From a checkpoint of a small transformer trained on Wikipedia.
Size: 11 layers, width 224, 4 heads of 64 (1 for keys and values), MLP 576 SwiGLU, vocabulary 2048, 6.76M parameters.
Architecture: rotary positions, no biases in attention or MLP, capped logits.
Each number is 128 + 32 x the weight over the matrix's rms, rounded and kept within 0 to 255. Layers, rows and columns count from 0.

# layer 3 MLP up, 576x224, rms 0.0477, rows 428-489, columns 0-111
[[107 161  71 145 114 104 137 114 151  66  92 139 127 131 117 133 139 139 143 100 140 155 122 130 117 152 163 144 142 133 108  92 144 105  27 192 111  37 139 139 136 104 128 128  76 112 133 157 141 119 130 114 181  97 108  63  97 142  84 120 154 133 106 147 119 144 125 157 109 112 141 174 108  95 127 154 155 141 129 156  98 136 214 153 126 143 103  96 120 100 109 111 118 119 146 140 153 146 141 132 149 149 134 119 112  79 160 133 150  70 113 123]
 [149  83 128 161 121 143 125 146 121  87  70 106 184  95 131 104 146 103 165 143 144  95 200 113 126 154 113 145 107 108 117  91 142 105 199 123 140  96 140  76 181 105 124 109 149 147 130  81  48 172 135 107 150 181  79 120 105 107 182 101  94 144 203 130 150 121  91 140 143 127 138  82 115 139 163 105  58 172  95 117 104 125 142 159 100 141 113 116 140 114 147 140 102  56 117 106 163 129 117 120 146 136 142 134 166 166 132 130 154  80 118 101]
 [141 125 156 138 172 125 147 170 149  76 159  95 183 162 160 104 208 124 165  67  96 154 100  76  87  97 157 132  73 129 151  89 125 116  60 165  93 187  75  63 113  92 152 110 147 159 127 109 205  91 162 164 139 124 205  49 187 124 150 134 138 115 134 141  74 122 132 120  96 145 114 131 129 136 121 118  70 176  98 151 115 152 130 105 145 151 143 117 130 123 139 117 111 119 108  97 116  89 117 151 124 107 154 154 135 104 125 135 114 137 158 111]
 [204 151 164  72  92  71 116 152 152 166 133 160 119 115 120 105 136 154 118 156 147 119 108 143 127 169 157 145  61 130 107 130 113 129 174  93 119 140 130  82 122  64 149  91 116 107 189 125 122 111  76  89 129 126 141 159  52 174 117 106 176 133 156 171 100 137  88 151 112 127 185  72 154 170 133 113  99 172  77 161 136 137 121 114  87 138  97 111 150 149 155  59 131 130 144 151 105 155 132 111 145 155 153 115 143 159 143  89 129 163 133 123]
 [144 150  70 148  84 131 114 117  91 126 153 111 123 127 121  70  89 131 205 142 176 148 143 154 106 107 104 158 108 164 112  88 172 137 144 170 116 113 158 121 130 150 183 141  31  92 108  73 104 121 103 193 191 130 139 155 155 138  92  81 160 104  77  63 154  51  78 124 135  82 112 131 164 107 157 116 167  58 125 133 102 101 124  99 132  94 169 153  91 145  42 180 139 104 141  96 153 165 133 153 125 166  85  62 142  85 120 139  78 168 139 160]
 [162 154 154  72 167 119  95 114 149 126 107 168 143 176 179 141 140 124  96 174 137 116  98 140 119 112 179 117 173 174 130  57 118 126  95 133 144 136 104 172 116 155 124 126 102 168  30 177 150  98 162 123 137 157 149  91 123  79 139  91 151 100 135 114 161 115 133  83 100 156  70  95 124 152 127 112 192 149 115 209 139 186 119  84 130 105  87 156 133 164 201 146 135 111 116 192 116 136 187  62  79 105 192 115 104 124  86  74  35 148 139  94]
 [113 210 108 186 151 100 130 104 130 151 107 169 126 158 122 125 152 140 100  96 174 166 151 144  51 123 157 147 104  79 147 166 136 139 142 156 106 173 124 119 106 116  83 165 187 112 153 145 149 142 150  89 118 183 118 182 126 167 155 156 151  73 184 111 101 142 158 152 152 132 144  97 135 143 101  77 155 107  89  93 163  88 134 107  96 103 105 131 132 161  98 116 131 112 139 157 136 141 142 115 106 105  75 125 110 211  87 153 111  69  83 122]
 [128 153  89 149 144 120 130 171 120 124 141 115 120 186 130 101 164 133 105 117 142  98 149 103 214 117  91 115 182 160 133  79 124 134 109 184 134  65 157  69 139 132 199 123 131 129 161  72 165  97 173 150 150 110 140  43 130 168 116 103 144 102 132 123 140 113  79 152 106  72 109  88 111 120 207  97 173 111 141 141 115 140 128 100  82 160  99 138 150  68 146 135 151  46 127 128 151 112 163  96  87 149  85  61 152  91 133  70  80 151 123 131]
 [ 89 112  81 149 151  66 160  91 152 122  91 117 111  86 127 153 117 118  76 163  71 171 163 150 113  99  90 127 126  80 115 108 113 130 175 166 122 129 162  95 147 144 177 117 132 123 162 120 158 160 124 133  82 100 127 125 159 112 195  84 164 142 145 134 118 139 200 142 114  93 152 144 139 120 201 137 164 150 118  76 102 150 122 160 183 163 126  74 112 132  53 115 100 162 152 107 103 195 147 139 193 122  90 151 165 178 140 112 104 129 105 165]
 [ 94 176  87 101 137 126 110 100 136 137 139 129  74 191  92 134 151 165 167 106 153 111 140  77 115 107 117 149 115 184 166 101 107 136 103 140  88  98  90 170 126 176 102  61 125 170 101  69 104 100 102 117 167 149 132 102 106 159  79 141 106  66 114 125 190 100  63 147 163 121 176 151 154 114 107 173 131 159  93 211 129 161  58  77 110 119 130 128 144  81 150 148 130  74 126 100 161 129 185 172 172 100 144 161 167 101  99 100 120 131 154 112]
 [103 151 106 176  72 113  91 139 135 104 145  70 155 198 134 141 158  97 101 159 127 144 161 151 150 189 181 189 101 128 154 104 136  87  74 151  92 172  70 123 136 160 113 137 121 132  91 111 152 107 156 160 135 165 119 130 108 122 142 108 132 217 102 103 106 148  83 111  63 138 131 138  85 153 172 125 175 131 129 161 172 172 109 123 122 113 140 125 100 156 129 122 122 136 130  79 141 141 108  72 108 161 158 165 135 154  97 173 163  86  63 148]
 [117  98 109 127 168 122 128 120 150 172  87 142 163 133 132 110  98 139 159 166 160 119 103 109 136 117 134 129 131 168  93  67  98 134 155 168 118 152  89 159 124 114 181 132  87 104 114 154 119 151  93 129 110 130  99 130 252 124 134 197 166 107  96 103 157 116  96 145 196 141 156 137 126  99 102 194 146 164 133 121 123  87 134 134 130 193 156 119 132 136 172 134 170 143 141 117  79 102 175  76 123 120  68  97 128 131  56 167 122 141 147 101]
 [152 130 191 140 133  93 138 128 129 147  79 159  63 134 149 138 155 127 150 142  86  69 117 161 110 122 154 113  92 164 155 143 168 147 139 172 130 144 120 151 121 168 160 127  96 123 126 108 107 118 159 117  91 124 132 162 164 188 167 116 130 133  85  99  81 134 108 147 133 125 112 151 146 169 106 130 138 142 161 147  96 154 137 161 106 173 163 173  47  90 109  83 103 197 106  78 130 163 144 189 171 115  94 164 174 110 162 147  65 155 161 171]
 [143 134 144 147 119 132  82 140  84 174 136 156 194  76 109 116  58 166  79 166 130 148 174  83 112 139 148 147 206 219 146 132  77 134 118 108 135 114 153 158 125 105 121 141 114 161 132 137  99 165 104 154  71 192 183 116 166 170 144 130 127 112 160 178 137  76 155 119 131 130 118 183 106  66  63 161  65 133 129 128 132 137 169 118  89 141 130  94  45 133 109 115 150 121 158 112 131  91 136 157 147 131 124 120 120 182 134 180 113 127 186 123]
 [160 137 117 148 117  92 105  97 163 166 117 117 156 119 140 154 111 109 132 102 161 119 142 115 156 138 119 143 122 131 128  58 125 138 133 122 159  85 113  90 179 108 148 154 102 112 188 165 111 139 131  50 172 163 132 125 135 181 148 167 115 109 111 133  96 159 145 135 102  91 127  93  86 114 110 102 146 144 119 127 231 139 192  92 201 146 110 163 123  87 101 175 139  92 161 138 121 108 158 154 116  78 123 117 112 136 186 143 179 146  98 131]
 [117 144 214 113 110 116 103 124 162 154 148  68 153 175 128 114 113 132 101 103 129 106  90  60 147 163 119 152 150 152 174 145 126 142 166 156  76 161 110 145  79 142 133 132 101  85 138 158 104 154  91  93 111 170 155 108 101  82 101  88 157 158 109 153 111 116 114 214 162 138 126 109  97  73 107  90 164  73 124 115 128 155 153 172 157 147 139 125  79 102 175 143 118 167  59 139 180 120 147 170 109 123 138 138 176 145 100 157 169 164 146 130]
 [140 159  99 140 121 158 109 125 107  26 131 117 142 136 127 126 136 151 136 139 148 101  99 122 152 135 118 118 147  82  94  65 184 170  75 153  55  73 145 133 146 115 130 168 126 134  81 116 165 151 122  99 133 123 117 146 125 103 149  97 147 159 167 120 127  88 131  93 102 121 140 136  87 135 142 143  95  99 144 149 105 110 132 125 153 136 128 201 113 153 162 114 138  96  66  69 114  74 144 109 121 130 133 106 149 125 102 116 112  73  76 101]
 [130 132  92  86 109 105 128  71 108 165 138  90 121 166 120  97 112 128 147  70 103 146 128 101 162 100 145 172 153 156 101 106 158 123 141  86 145 160 110 101  98 177 211 148 137 147 126 131 135 171 134  67 189 135 166 136 115  51 138 155 112 165 167  87  97  80  85  69 161  86  97 170 134 106 136 172 135 114 144 130 140 173 103 132 166 173 149 175 120 149 129 127  91 193 129 122 133  80  90 146  92 255  97 159 102 134 132 136 160  74 200  68]
 [144  87 100 110 152 115 102 204 156 113 134 170  76 126 149 182 110 133  94  76 153  96 133 168 179 122  99 127 139 114 122 115 154 108  89 120 167 124 143 126 101 113 100 144 134  99 167 155 142 146  81 135 107  73 157 107  76 175 163 157 170 160 167 106 111 137  99 150  87  93 141 185 138 194 122 130 132 178 161 137 119 131 124 131  90 120 131 150 135 134 108 120 118 120  94 160 114  95 164 161 163  61  78 135 155 159 109 143 134 146 153 135]
 [148  75  76 156  94 148 122 156 104 108 126 108 126  45 155  81 166  46 151 120 140  89 132 172  90 126 144 148 152 103 167 166 102 108 173  99  80 163 118 119 149 110 158 123 126 149 125 158 204  98 145 197  68 163 155 138 177  89 168 145 129 156  81 106 136 161 185  75  65  73 160 145 159 163 133 131  87 126 122 130 141 154  99 158 127 123 159 193 123 105  92 118 102 105 100 109 141 109 159 187  95 134 118 133 128 131 141  99 138 127  79 151]
 [122 134  95 115 131 149 163 114  97 155  97  76 180 126 143 108 112 147 117 162 171 130 117 132  97 179 153 140 146 121 133 150 104  90 137  70  75 140 157 128 116  97 103  73 112  87 140 122 160 165 110 108 106  92 145 128 141  97 128 105 125  75 149  61 136 151 171 127 155 168 162 134 151 146 164 104  76 137 123 146  87 123 126 132 138 142 131  99 141  97 173 143  96 164 129 182 173 123 136 131 129 136 141 208  75 143 137 141 119 183 147  73]
 [ 76 133  99 154 112 129 147 122 126 144 128 149 130 129  88 130 184 155  99 136 140 113 145  89 111 107  99 122 168 157 102 154  85  88 139 131 136  91 124  81 147 137 149 155 105  85 150  68  98 139 102 120 129 162 119 140  83 174  97 175 133 200 158 174  97 179 160 149 110 157 156 147  80 108 196 156 235 144 125 153 149 163 159  80 116 224 184 150 105 157 113 122 145 147 135 114 170 109  56 139 120 155  89  78 117 143  79  92  94 119 165 178]
 [127 168 171 126 137 105  84 139 111 164  93 190 128 123 150 126  99 151 139  77 131 131  88 109 134 158 121 119 119 119 146 169 115 171 134 159 107 233  84 156  93 136  97 144 120 146 134 102 164  81 161  59 161  66  74  78  85 111 145  55 146 142 143 118 149 157 149 134 104 174 139 142 140 154  94 186  53 142 119  80 126  98 145 122 175 184  90 123 168 120 131 140 123 131 121 102 144 178 109  99 146 104 137 186 123 199 169  91 122 143 128  63]
 [ 70  55 134  86 141 169 101 146 171 142  97 100 150 127 132 137 174 154 146 127 197  80 153 149 129 170 105 138 197 138 115 152 145  83  93 177 150 119  83 203 109  73 146  87 152 190 125 126 116  84 118 133 158 154 114 155  86 173 145 114 197 159 104 139 114 177 180 133 163 168 125 121 138 142 129 145 132 131 177 147 101 192 129  61 118 130 104 107 106  98 160 125 129 152  92  81 129 192 156 120  99 147 141  86 122  75 149 164 141 155 141 110]
 [120 155 114 105 147 199 123 141 175 139 187 126 120 146 164 161  94  84 109  73 169  98 129 130 154 110 187 127 137 132 201 105 125 169 203 129  77  83 118 119 120 209 141 137 146  63 128 141 115 148  94 175 161 129  94 166 141  80  75 237  56 141 109 129 112 145 111 152 130  90  88  99 171 106 182  47 142  99  96 250 177 150 103 137 128 142 141 138 119 104 144 122 105 134 118 126 103 101 116 123 129 104 147 133 135 155 122 104 139 127  87  94]
 [121 150 126 164 132 155 119 155 135 139  89  98  97 188 117  77 114 165 184 169 145 165  92 116 136 107 121 122 194 114  77 109 112 174 146 158 159 124 129 108  91 128 135 206 110 175 149 128 112 107 129 169  86 109 197 145 113 150  69  58 150  98 122  57  95  67  96 143 111 128 161 116 150 112 140 101  68  79 106 164 141 133 132 110 145 127 127 145 141 141  83  92 162 115 108 147 108 153  48 123 111 159 101  65 114  90  98 147 177 169 136 134]
 [130 131  78 107 123 148 153 196 117 131 136 131 166 133 178 123 108  97 122 137 127 122  71 137 102  97 109 120 172 209  94 146 110 124 126 190  62 153 137 114 103 142 174 138 106  62 164  86 232 134 135 108 151 110 131 171 147 166 118 147  74 129 121 159 164 137 144 125 122 142 100 117 129  64 145  86 137  66 130 140 119 124 114 143 163 132 148 143 125 155 122 128 151 106  80  87 111 120 127 118 128 162 136  92  87  97 164 255 162 130 110 126]
 [161 117 112 108  78 154  94 129 145 115 110  80 121  99 100 132  92  99 199 150 104 128 113  88 106 119 106 165 128 171 143 123 149 119  78 137 129 136 112 105 179 126 106 163 135 157 165  97  96  82 144 161  84 168 134 154 128 133 115 106  84 153 122 123 141 115 135  95 100 159 184 176 108 138  79 136 100 117 151  82 135 166 204 144  51 123  95 142  96 182 176  94 132  92 139 116 126  71 142 127 121  68 120 146 147 133 102 152  99 112 131 109]
 [190 132 122  92 163 122 125 166 156 174 182 117 106 116 154 138 127  95 145 158 176 158 182 109  63 159 111 122  99 135 175  84 150 101 175  99 129 185 173 148 154  81  99 152 185 161 158 110  53 124 122 102 153 142 153 124 106 143 113 147 191 139  90  70 111 176 102 114 181 163 131 111 140 106 106 109  82 137 161 129 129 130 115 199 154  38 141 136 127 116 141 106 173 116 109 159 127 103 130 104 155 131 165 146 132 112 135 135 155 136 122 131]
 [141 120 123 173  84 132 115 154 109 128 140 173 153 127 146 117 132 116 107  87  91 115 143 106  87  88  83 146 157 118 168 149  79 166 107 140  77 190 136 158  57  94 100 161 135 153 130 153  92 124 173 149  85  98 136  91 109 101 118 157 112  98 173 112 113 114  97 150 139 172 104  55 148 158 105 141 106 145 151  98  83  67 192 146 145  99  56 104 168 133 134 125 107 155 111 133 161 141  99 131 133  86 122  37 108 173 114 177 135 132 128  91]
 [131 149 103 107 118 135 142 104 158 146 117 138 163 149 113 133 137 100 111 131 157  74 112 104 118 187 152 122  87  99 106 102 153 112 199 160 105 123 124 180 169  44 154 131 147 124 159 139 105 170 142 166 113 119 131 116  96 120 144 123  93 148 108  87 151  62 155 150 147  94 139  85 143 159 116  58 192 118 128 171 166 141  95  87 141 129 116 126 100 141 189 146 140  87 116 137 159 153 154 139 137 134 167 109  99 119 162 127 130  96 112 179]
 [156  45 119 162  94 122 132  97 160  60 160 125 102  80  92 106 156 100 134 158 116 117 106  62 152 144  91 139 147 126  80 141 128 125  96 185 140 113 172 102 136 153 132 115 146 177  62 155 166  74 135 122 155 160 132  85 178  91  99 115 115 120 130 130 113 174 111 119 138 105 174  93 148 147 103 153 178  65 117 102  91  69 172 103 116  75 125 108 134  84 105 131 114 132 141 166 113 160 105 120 126 139 146 136 112 148 128 130 141 110 123 130]
 [100 118 126 111 155 118 131 124 109 112 167  79 115 152 157 157 159 124 110 130  84  97  97 105 154 153 144 121 194  90 111 141 128 104 123  95 131 153 130 202 134 165 145  88  66 126  87  96 124  49 143 130 141 148 101 136 158 111 117 115 130 122 139 163  93 146 148 167 118 125 170 130 152 198 168 134 104 103 117 109 189 113 150 105  85 112 127 129 157 179 101 137 128 129 164  83 146  56 107 114  48  53 107 139 170  21 152 120 166 155 176  20]
 [101 134 103 178 167 116 119 105 104 126 155 147  59 187  87 108 111 112 151 149  93 168 153 155 160  94 143 107 111 126  81  78 121 132  39 161  94 147 138 109 113 129 142 136 132 124 111 151  79 171 187 151 170 101 183 146 163  93 153 159 179  87 149  99 188 107 103 114 157 148  75 127 146 170 145 118 155 185 111 181  80 169 173  92 131 187 145 143 118 135 134 111 112 127 150 166 111 113 102 120 162 120 157 141 133 129 102 180 109 166 116  92]
 [133 156 139  73 117 140 114 121 134 107  99 170  94 150  58 115 161 160  97 118 180 134 125 130  95 159 118 108 129 155 131 155 144 104 108 165 194 196 185 127 154 136 139 113 128 180 139 141  81 135 137  80 182  80 147 178 181 168 144 200 139 126 131 142 226 130 122 214 104  90 163 156 123 124 113 145  92 154 120 136 130 146 131 118 100 137 117  58 187 174 106  64 155 114 155 146 129 188 120 124 136 150 140 177 129 142 161 119 124 129 130 110]
 [102 161 131 135 130  54  90 102 139 135  87 106  74 123 150 165 140 128 140 134 173 126 123  98 185 126 137 142 100 161 161  86 156 118  88  69  98 146  96 169 167 139 149 155 158 142 153 122 142 138 155 115  84  74 116 144 175 128 147 106  51  59  52 132 170  95 105 180 153 110  97 129 162  80 180 174 126 125 172 157 148 111 119 149 145  58 117 126  92  56  93 136 154 122 120 143 141  94 128 151 142 141 104  65 124  71 161 188 105 170 189 120]
 [173  79  98 158  79 130 100 124 106  84  77 132 119 139 181 102  94 109 145 171  83 151 155  88 105 111 133  94 173  99 148  88 175 120  93 162 134  98 114 121 126 128 149  74 134  91  45 141  96 136 176 167 132 101 108 165  84 101  75  87 169 117 153 131 172  87 163 149 148 133 169 161 144  96 120 142 162 122 135  95 124 111 107 130 143 138 140  96 197 131 126 101 107 131 130 128 113 119 135 166  97 164 114 122 137  97 122 133 105 128 185 116]
 [ 92 122  97 107 151 121 186 134 132 134 109 166 149 167 172 145 170 101 134  93 147 119  89 157 122 180 196 111  82 186  79 119 127 120 110  83 168 165 135  84  66 139  77 164  40 136 121 137 109 140  74 156 164 134 122  70 151 174 120 162 191 182 147  99  74  90 111 121  83 139 111 168 116 118 117 111 108 182 103  95 101  84 115 131 106 176 156  95 146 105 162 136 144 114 128 130  93 119  83 103 115 133 105  82 113  79 170 123  63  94 162 116]
 [153  79 138  68  85 152 124 161  95 116 145 147 119  97 182 105  85 124 107 146 107 120 129 158 144  88  70 122  79 141 178 147  75 177 188  77 111 130 137 157 127 147 121  98 149 135 120 100 109 127 124 170 111 123 127 148 106 173  76 105  85 106 133  85 178 173 125  92  99 193  83 131  79 130  95 140 100  95 157 132 136 120 136 168 124 159  83 121  98 117 116 175 122 138 133  71 134 155 115 123 124 143  72 191 123  87 169  87 149  51  97 142]
 [115 146 167 120 160 134 117 175 164 134 162 129 126 129 100  98 114 202 146 103  79 111 110 142  88 176 124 133 162 125 131  95 101 144 104 109 145 185 147  75  96 154 146  53 197 109 124 167 175 104 114 124 133 149 152 136 105  91 144 166 154 113  73 124 110 116 133  87 123 162 140 104 123 182 176 157 171 142 118 153 144  87  88 164  46 179 159 115 202  90 109  66  31 105 146 115 152 139 128 140 125 112 131 133 171 163 109 204  67 182  83  73]
 [ 85 107 145 169  98 160 113 141  55 119 126 157 154 169 189 190 168 124 162  89  78 139 121 159 169 115 120 135 165 145  89 137 158 168 118 157 142 103 102 121  51  77 148 147 142 152  43 129 140 168 146 130 111  89 156  87 126 103  95 124 131 153 176  87 130 144 113 120  97 152 101 146 161 186 130 117 137  91 109 198 100 112  79 114 138 107 153 140 111  69 146  79 129 154 163 131 139 142  84 119 133 138 115 126 114  90 123 116 104 176 136 188]
 [ 88 108  91 124 104 141 118 190  89 122 132 167 126 139 166 127 131 108 144 130 108 193 142 172  91 160  97 101 134 138 152  85  64 168 124 192 127  67  86  97 160 139 129  96 114 159 135 146  94 191  54 143 114  83 137 145 181 155 152 115 136  54 148 102 137 143 107 187  71 127  77 204 153  94 124 146 171 133 106 147 113 126 152 143 163 180 110  90 138 113 156 119 128  94 105 128 201  96 126 151 109 152 143 125 108 141 182 145 128 156 155 103]
 [ 75 113  67 158 146 112 165 100 118  95 110 167 134  98  87 172 180 108 147 121 185 164 121 170  97 144 138 146 135 100 134 185 105 134 187 119 119 151 135 116 112 111 112 113 149 178 185 117 252 127 137  92 165 150 155 127  63 158 147 118  84 131 168  96 124  81  96 101 180 176 130  42 126 162 177 175 146 113  66  94  84 136 126 117  87 119 123  91 145  89 171 199 135  86  86 122 140 107 132  98 191 146 151 114 123  81 134 126  98 130 162 127]
 [125 123 134 105 140 104  83 164 129 122 123  92 137 104 105 181 111 167 152  89  81 111  87 167 136 105  75 145 154  94 119 150 156 152 111 145 132 142 122 137 151 154  87 182  71 139 134  92 169 156 143  83 136 141  97  78 173 108  93 134 153 144 183  33 143 221  93  83  83 179 176 107 135 133 126 118 148 187 109  57 105 116 157 164 116 175 135 116 101 122  84  70 179 140 150  98 149 177 119 129 111 152  77 192 182 132 156 163 119 143 150 100]
 [107 158 140 162 151 163 164  91  84 131 106 120 158 172 163 150  81 187 150  87  88 132  88 159  75 133 165 132 135 111 116 147 145 129 167 107 129 178 125 141 120 155 129 123 126 125 138 101 128 112 125 153 199 111 151 154 117  81 154  82 129 143  93  72 125 171 129  76  93 105 108 153  77 154  68 129  37 150 121 174 151  85 122  88 115 112 114 156 137 116 151 148  76 120 114  97 158 145 120 150 131 120 136 137 134  75 133 144 100 107 166 197]
 [103 130 111 134 159 166 136 180 128  71 146 109 137 158 125  94 140 119  51 137 192 141 108 168 131 147 114 115  93 141 134 143 167 133 131 158 119 128 113 167 143 171 115 196  87 168 116 148 157 166 139  92 102 118 133 135 156  85 119  84 104 182 132  85  96 166 134 119  98 116 122 158  65  98  89  95 104 116 119 133 131 112  87 105 211 157 155 112 117 144 165 137 137 150 118 159 120  70 158 121 122 100 146 149  41 112 175 195  78 129 138 115]
 [129 139 111 118 110 138 134 117 161  86 126 145 113  87  98 157 184 145 195 143 132 125 151 167 133 161  70 134 153 146 118 152  83 108 160 118 140 123 107 123 146 158  34  96 152 116 114 102 114 166 124 111 115 118 125  98 109  68 156 144 194  97  83 150  98  91 127 171 108 131 108 165 112 140 116 139 143 149 139 109 115 111 128 101 114  59 151 131 121  96 133 124 195 102 157  68  95 176 153 143 154 126 152 139 119 109 106 131 107 136 130 169]
 [153 129 104 137 130 128 169 177  83 119 158  82 101 105 103 166  99 144  99  88  60  82  94 153  52 110 115 139 211 123  92 133 105 101  93 181  71 162 136 104 110 179 139 150 150  98 127 126 138 161 137 130 112 159  88 135 141  89 131 112 163 150 147 153  90 120 112  97 103 106 138  76  77 164 121 169 175 148 145 131 135 116 112 105 167 123 142  71 102  95 145 200 111 115 146  75 129 207 129 132 187 181 174  68 149 134 118 150 108 116 111 126]
 [170 172 163 175 118 127 102 172  78 179 130 111 178 134 128 124  73 142 171  85  96  78 127 158 135 164 105 156 191 121  54 126 128 152 152 147 148 125 155 104 141 104 139 170 182 140 122 171 112 182 160 192 156 157 167  70 154 135 163 134 148 147 128  64 164 145 167 134 117 148 169 163 137 122 145 167 160 137  97 175 159 133 129  81 105 136 132 117 163 137 195 120  95 102 134 126 116 163 174 129 165 209  89 130 106 109 103 159 140  76 116  57]
 [ 99 133 123 122 130 102 111  65 101 110 146 150 130 102  96  80  86  93 153 132 136 126 133 156 152 123 146 134 184 108  98 141 113 105 128 102 132 141 105 111 169 140 155 144 141 102 131 108 109 195 118 157 138 174 134  89 108 162 146 130 120 143 118 155 142 192 154  98 106 135 108 120 105 112 155 135 115 143 111  79 156  98 172 118 190 146  77 137 140 107  73  85  88  78 152  90  96 126 167 107 154 129 111 169 181 139  96 141 116 103 141 178]
 [152 153 166 166 113 157 131 101 122 153 103 111 140 169 121 100 163 152 120  84 170 120 145 162 157  69 152 112  56 104  70  66 133  81 122  93 123 122 143 100  77 133  93 136 147 168 210 112 137  64 128 101 145 154 145 105 116  97 161 113 108 157 200 160 131 178 101 140  81 184 133 114 110 117 145 166 121 146 127  78  52 136 125 154 136 110 148 178 210 107 101 140 129 113  85  83  69  75 173 125  79 146 108 174 124 113 109 129  86 160  97 150]
 [163  70 152 134 100 144 147  96 115 114  92 129 144  81 131 108  93 120 105 130 130 110 160 131 168 119 164 135 126 130  81 125 136  21 164 159 155 126 193 143 142 104  90 179  23 111 154 132  99 111 148 171 173  89 140 157 103 128 154 152 167 114  99 207  98  36 141  78 129 110  85 133 185 113 157  94 130  91 171 127 141 142 138 102 107  82 172 129  80 107 189 148 118 156 100 148 101 138 137 187 148 149 131 199 148 104 119 160 153  98 135 114]
 [151 103 144 134 189 130 113 216 136 101 150 161 113  93 167 139 121  98 112  57 124 122 173 177 134 113 165 149 145 146 150  97 111 138 174 105 129 114 103 114 104 112 111  94 134  87 136 163  99 158  78 128 155 157 161 158 139  86 138 108 142 131 145  72 104 139 109  71 122 121  70 113 122 129 203 149 120  92 119 138  88 136  64 214 108  64 139 152  95  66 119 126  88 144 106 137 104 125 196 100 125 142 110 117 118 102 167 133 104  88 142 125]
 [109 141 109 128  99 106 129 182 178 115 120 172  59 146  97 142 111  93 226 114 140 140 128 129  74 192 127 140 137 135 123 150 120 117 161 100 109 103 127 147 148 115 135 157 150 149 101  96 170 123 106 127  99 121 156 131 102  97 117 135 133 106 114 149 160 118 144  96 114 158 132 114 109 108  62  76 153  97  87 157 144 106 151 183 192  79 123 162 129 118 130 164  86 160 152 154 137 117 152 118 165  98 124 141  98 176 138 110 127 191 100 128]
 [104  74 151 197 116 138  87 168 141 153 110 168 133 180 103 133 158  67 117 129 102 176 126 129 132 108 143 157 105 179 118  95 160 126 105 178 178 150 123 101 116  81 180 148 145  94  96 140 110 113 106 101  98 146 113 122  72 111 144  99 149 142 152 151 131  92 189 134 123 138 120 106 184 132 171 137 106 121 163  98 119 188  92 105 141 161 132 100 113 137  78  79  79 114 152 205  96  97 120 147 164 149 133 118  96 135 177 147 153 108 170  85]
 [113 104 117 123 169 133 133 117 114 116  70 125 156 117  88  81 125 158 132 220 155 124 119 197 126 131 217 141 101 100 145 100 180 121 107  99  90  60 111 144 156 140 128 108 182 189 121  98 144  81 144  75 131 108 144 154 140 181 157 154  87 158  95 114 138 129 156 169 152 146 151 105  83 100 138 169  89 120  97 132 129 144 113 112  86 140 156 119 126 151 153 130 139 115 142 151 111  77  86 122 129 104 175 154 137 121 134  98 138 129 115  85]
 [147  97  93 145 169 151 116  98 116 151 105  93 147 158 197  98 144 164  94 137 154 106  97 118 116 121  99 139  88 132 121 122 105 185 165 112 133 136 104 122 116 190 142 183 180 145 153 145  81  78  76  49 151  79 100 163 124 110 132 137 173 150 100 139 143 168 142 120  87 133 160 176 128 126 165 116  91  76 103 118 121 130  82 155 145  78 160 139 163 118 154 137 147 157  90 127 121 134 124 136 161 147 147 132 141 157 156  97 127 112 110 117]
 [ 96  89 128 105 160 187 183  75 122 100 110 141 133 166 125 143 149 109 150  97 171 124  70 119 105  88  96 122 146 122 110 121 154 157 105 151 166  96 127 176 142 170 139 105 132 143 112 148  94  75  82 147 100 124 113 108 136  93 138 157  70 147 170 144  98  73 105 143 122 157  93 169 145 202 107 186 102  36 142  70 168 136 142 161 128 128 104 118 117  72  52 125 175  74 178 106 188 149 160 195 123 134 108 103 142 137 101  98  98 142 127 127]
 [151 144 158 124  75 153  78 124 121 127 168  91 136  90  66  91 155 151 133 128 149 140  96  93 225 137 157 160 116 163  81 100 157  86 145 163 144 112 158 121 146 159  97 115 144 130 144 110 123 117  81 162  99 182 113  98 159 158  75  72  70  60 142 126  97 119 119 136  84 121 163 160 109 116  96 104 127 134 133 105 118 135 116  76 152  63 138 234  98  87 156 119 146 133 130 163 140 173  69 146  99 143 138 111  82 131 109 136  64 129 122 192]
 [ 97 104 116 148 119 122  62 158  99 118  95 151 110 164  90 173  77 182 112 144 158 160 167 124 123 130 141 156 148  79 101 141 138 175 157 167 119 170 130 105 110 136 135 124 121 103 110 178 146 134 120 137 148  77 167 141  96 108 147  86  63 155 109 133 131 166 155 122 129 127 137 130 145 115  87 117 124 130 132 144 148 133 194 144 163 150 119 143 144 159 162 155 127  65 116 177 130 127 112  99  73 133 105 127  31 114 114 178 148 121 116 161]
 [ 73 101 140  71 150  70 111 130 122  88  74 166 145 126 132  90  86 114 129 113 144 146  83 125 128  97 105 120  78 125 164 129 109  90 165 100 154  47 149 116 150  99  93 149 163 145 154 129 140  92 105 147  64  77 128 194 119 145  76 139  71 101 141 169 106 132 104 200 150 145  96 113 141 133 113  78 139 100 111 115 148 142  93 166 153 138 104 130  82 154  82 165 150 120 154 121 173 155  60 123  94 113 128 111 109  42 126 169  59 117 157 132]
 [ 72 137 162  57 164 148 105 160 136  90 142 188 129 138  96 135  98 127 160  62  53 112 142  56 131 109 139 158 155 165 131 104 135 162  79  79 103 106 179 123 155 177 122 154 127 139 166 134  58  98  76  75 189  90 103 106 123  65 114 169 133 107 111  83 173 186 103 114 152 134 135 129 105 158  89 191 146 166 174 116 149 169 119 104 122 240 109 157  64 156 123  97 133 130 131  77 137 117 161 106 169 109 109 117 133 129  89  91 110 223 160  93]]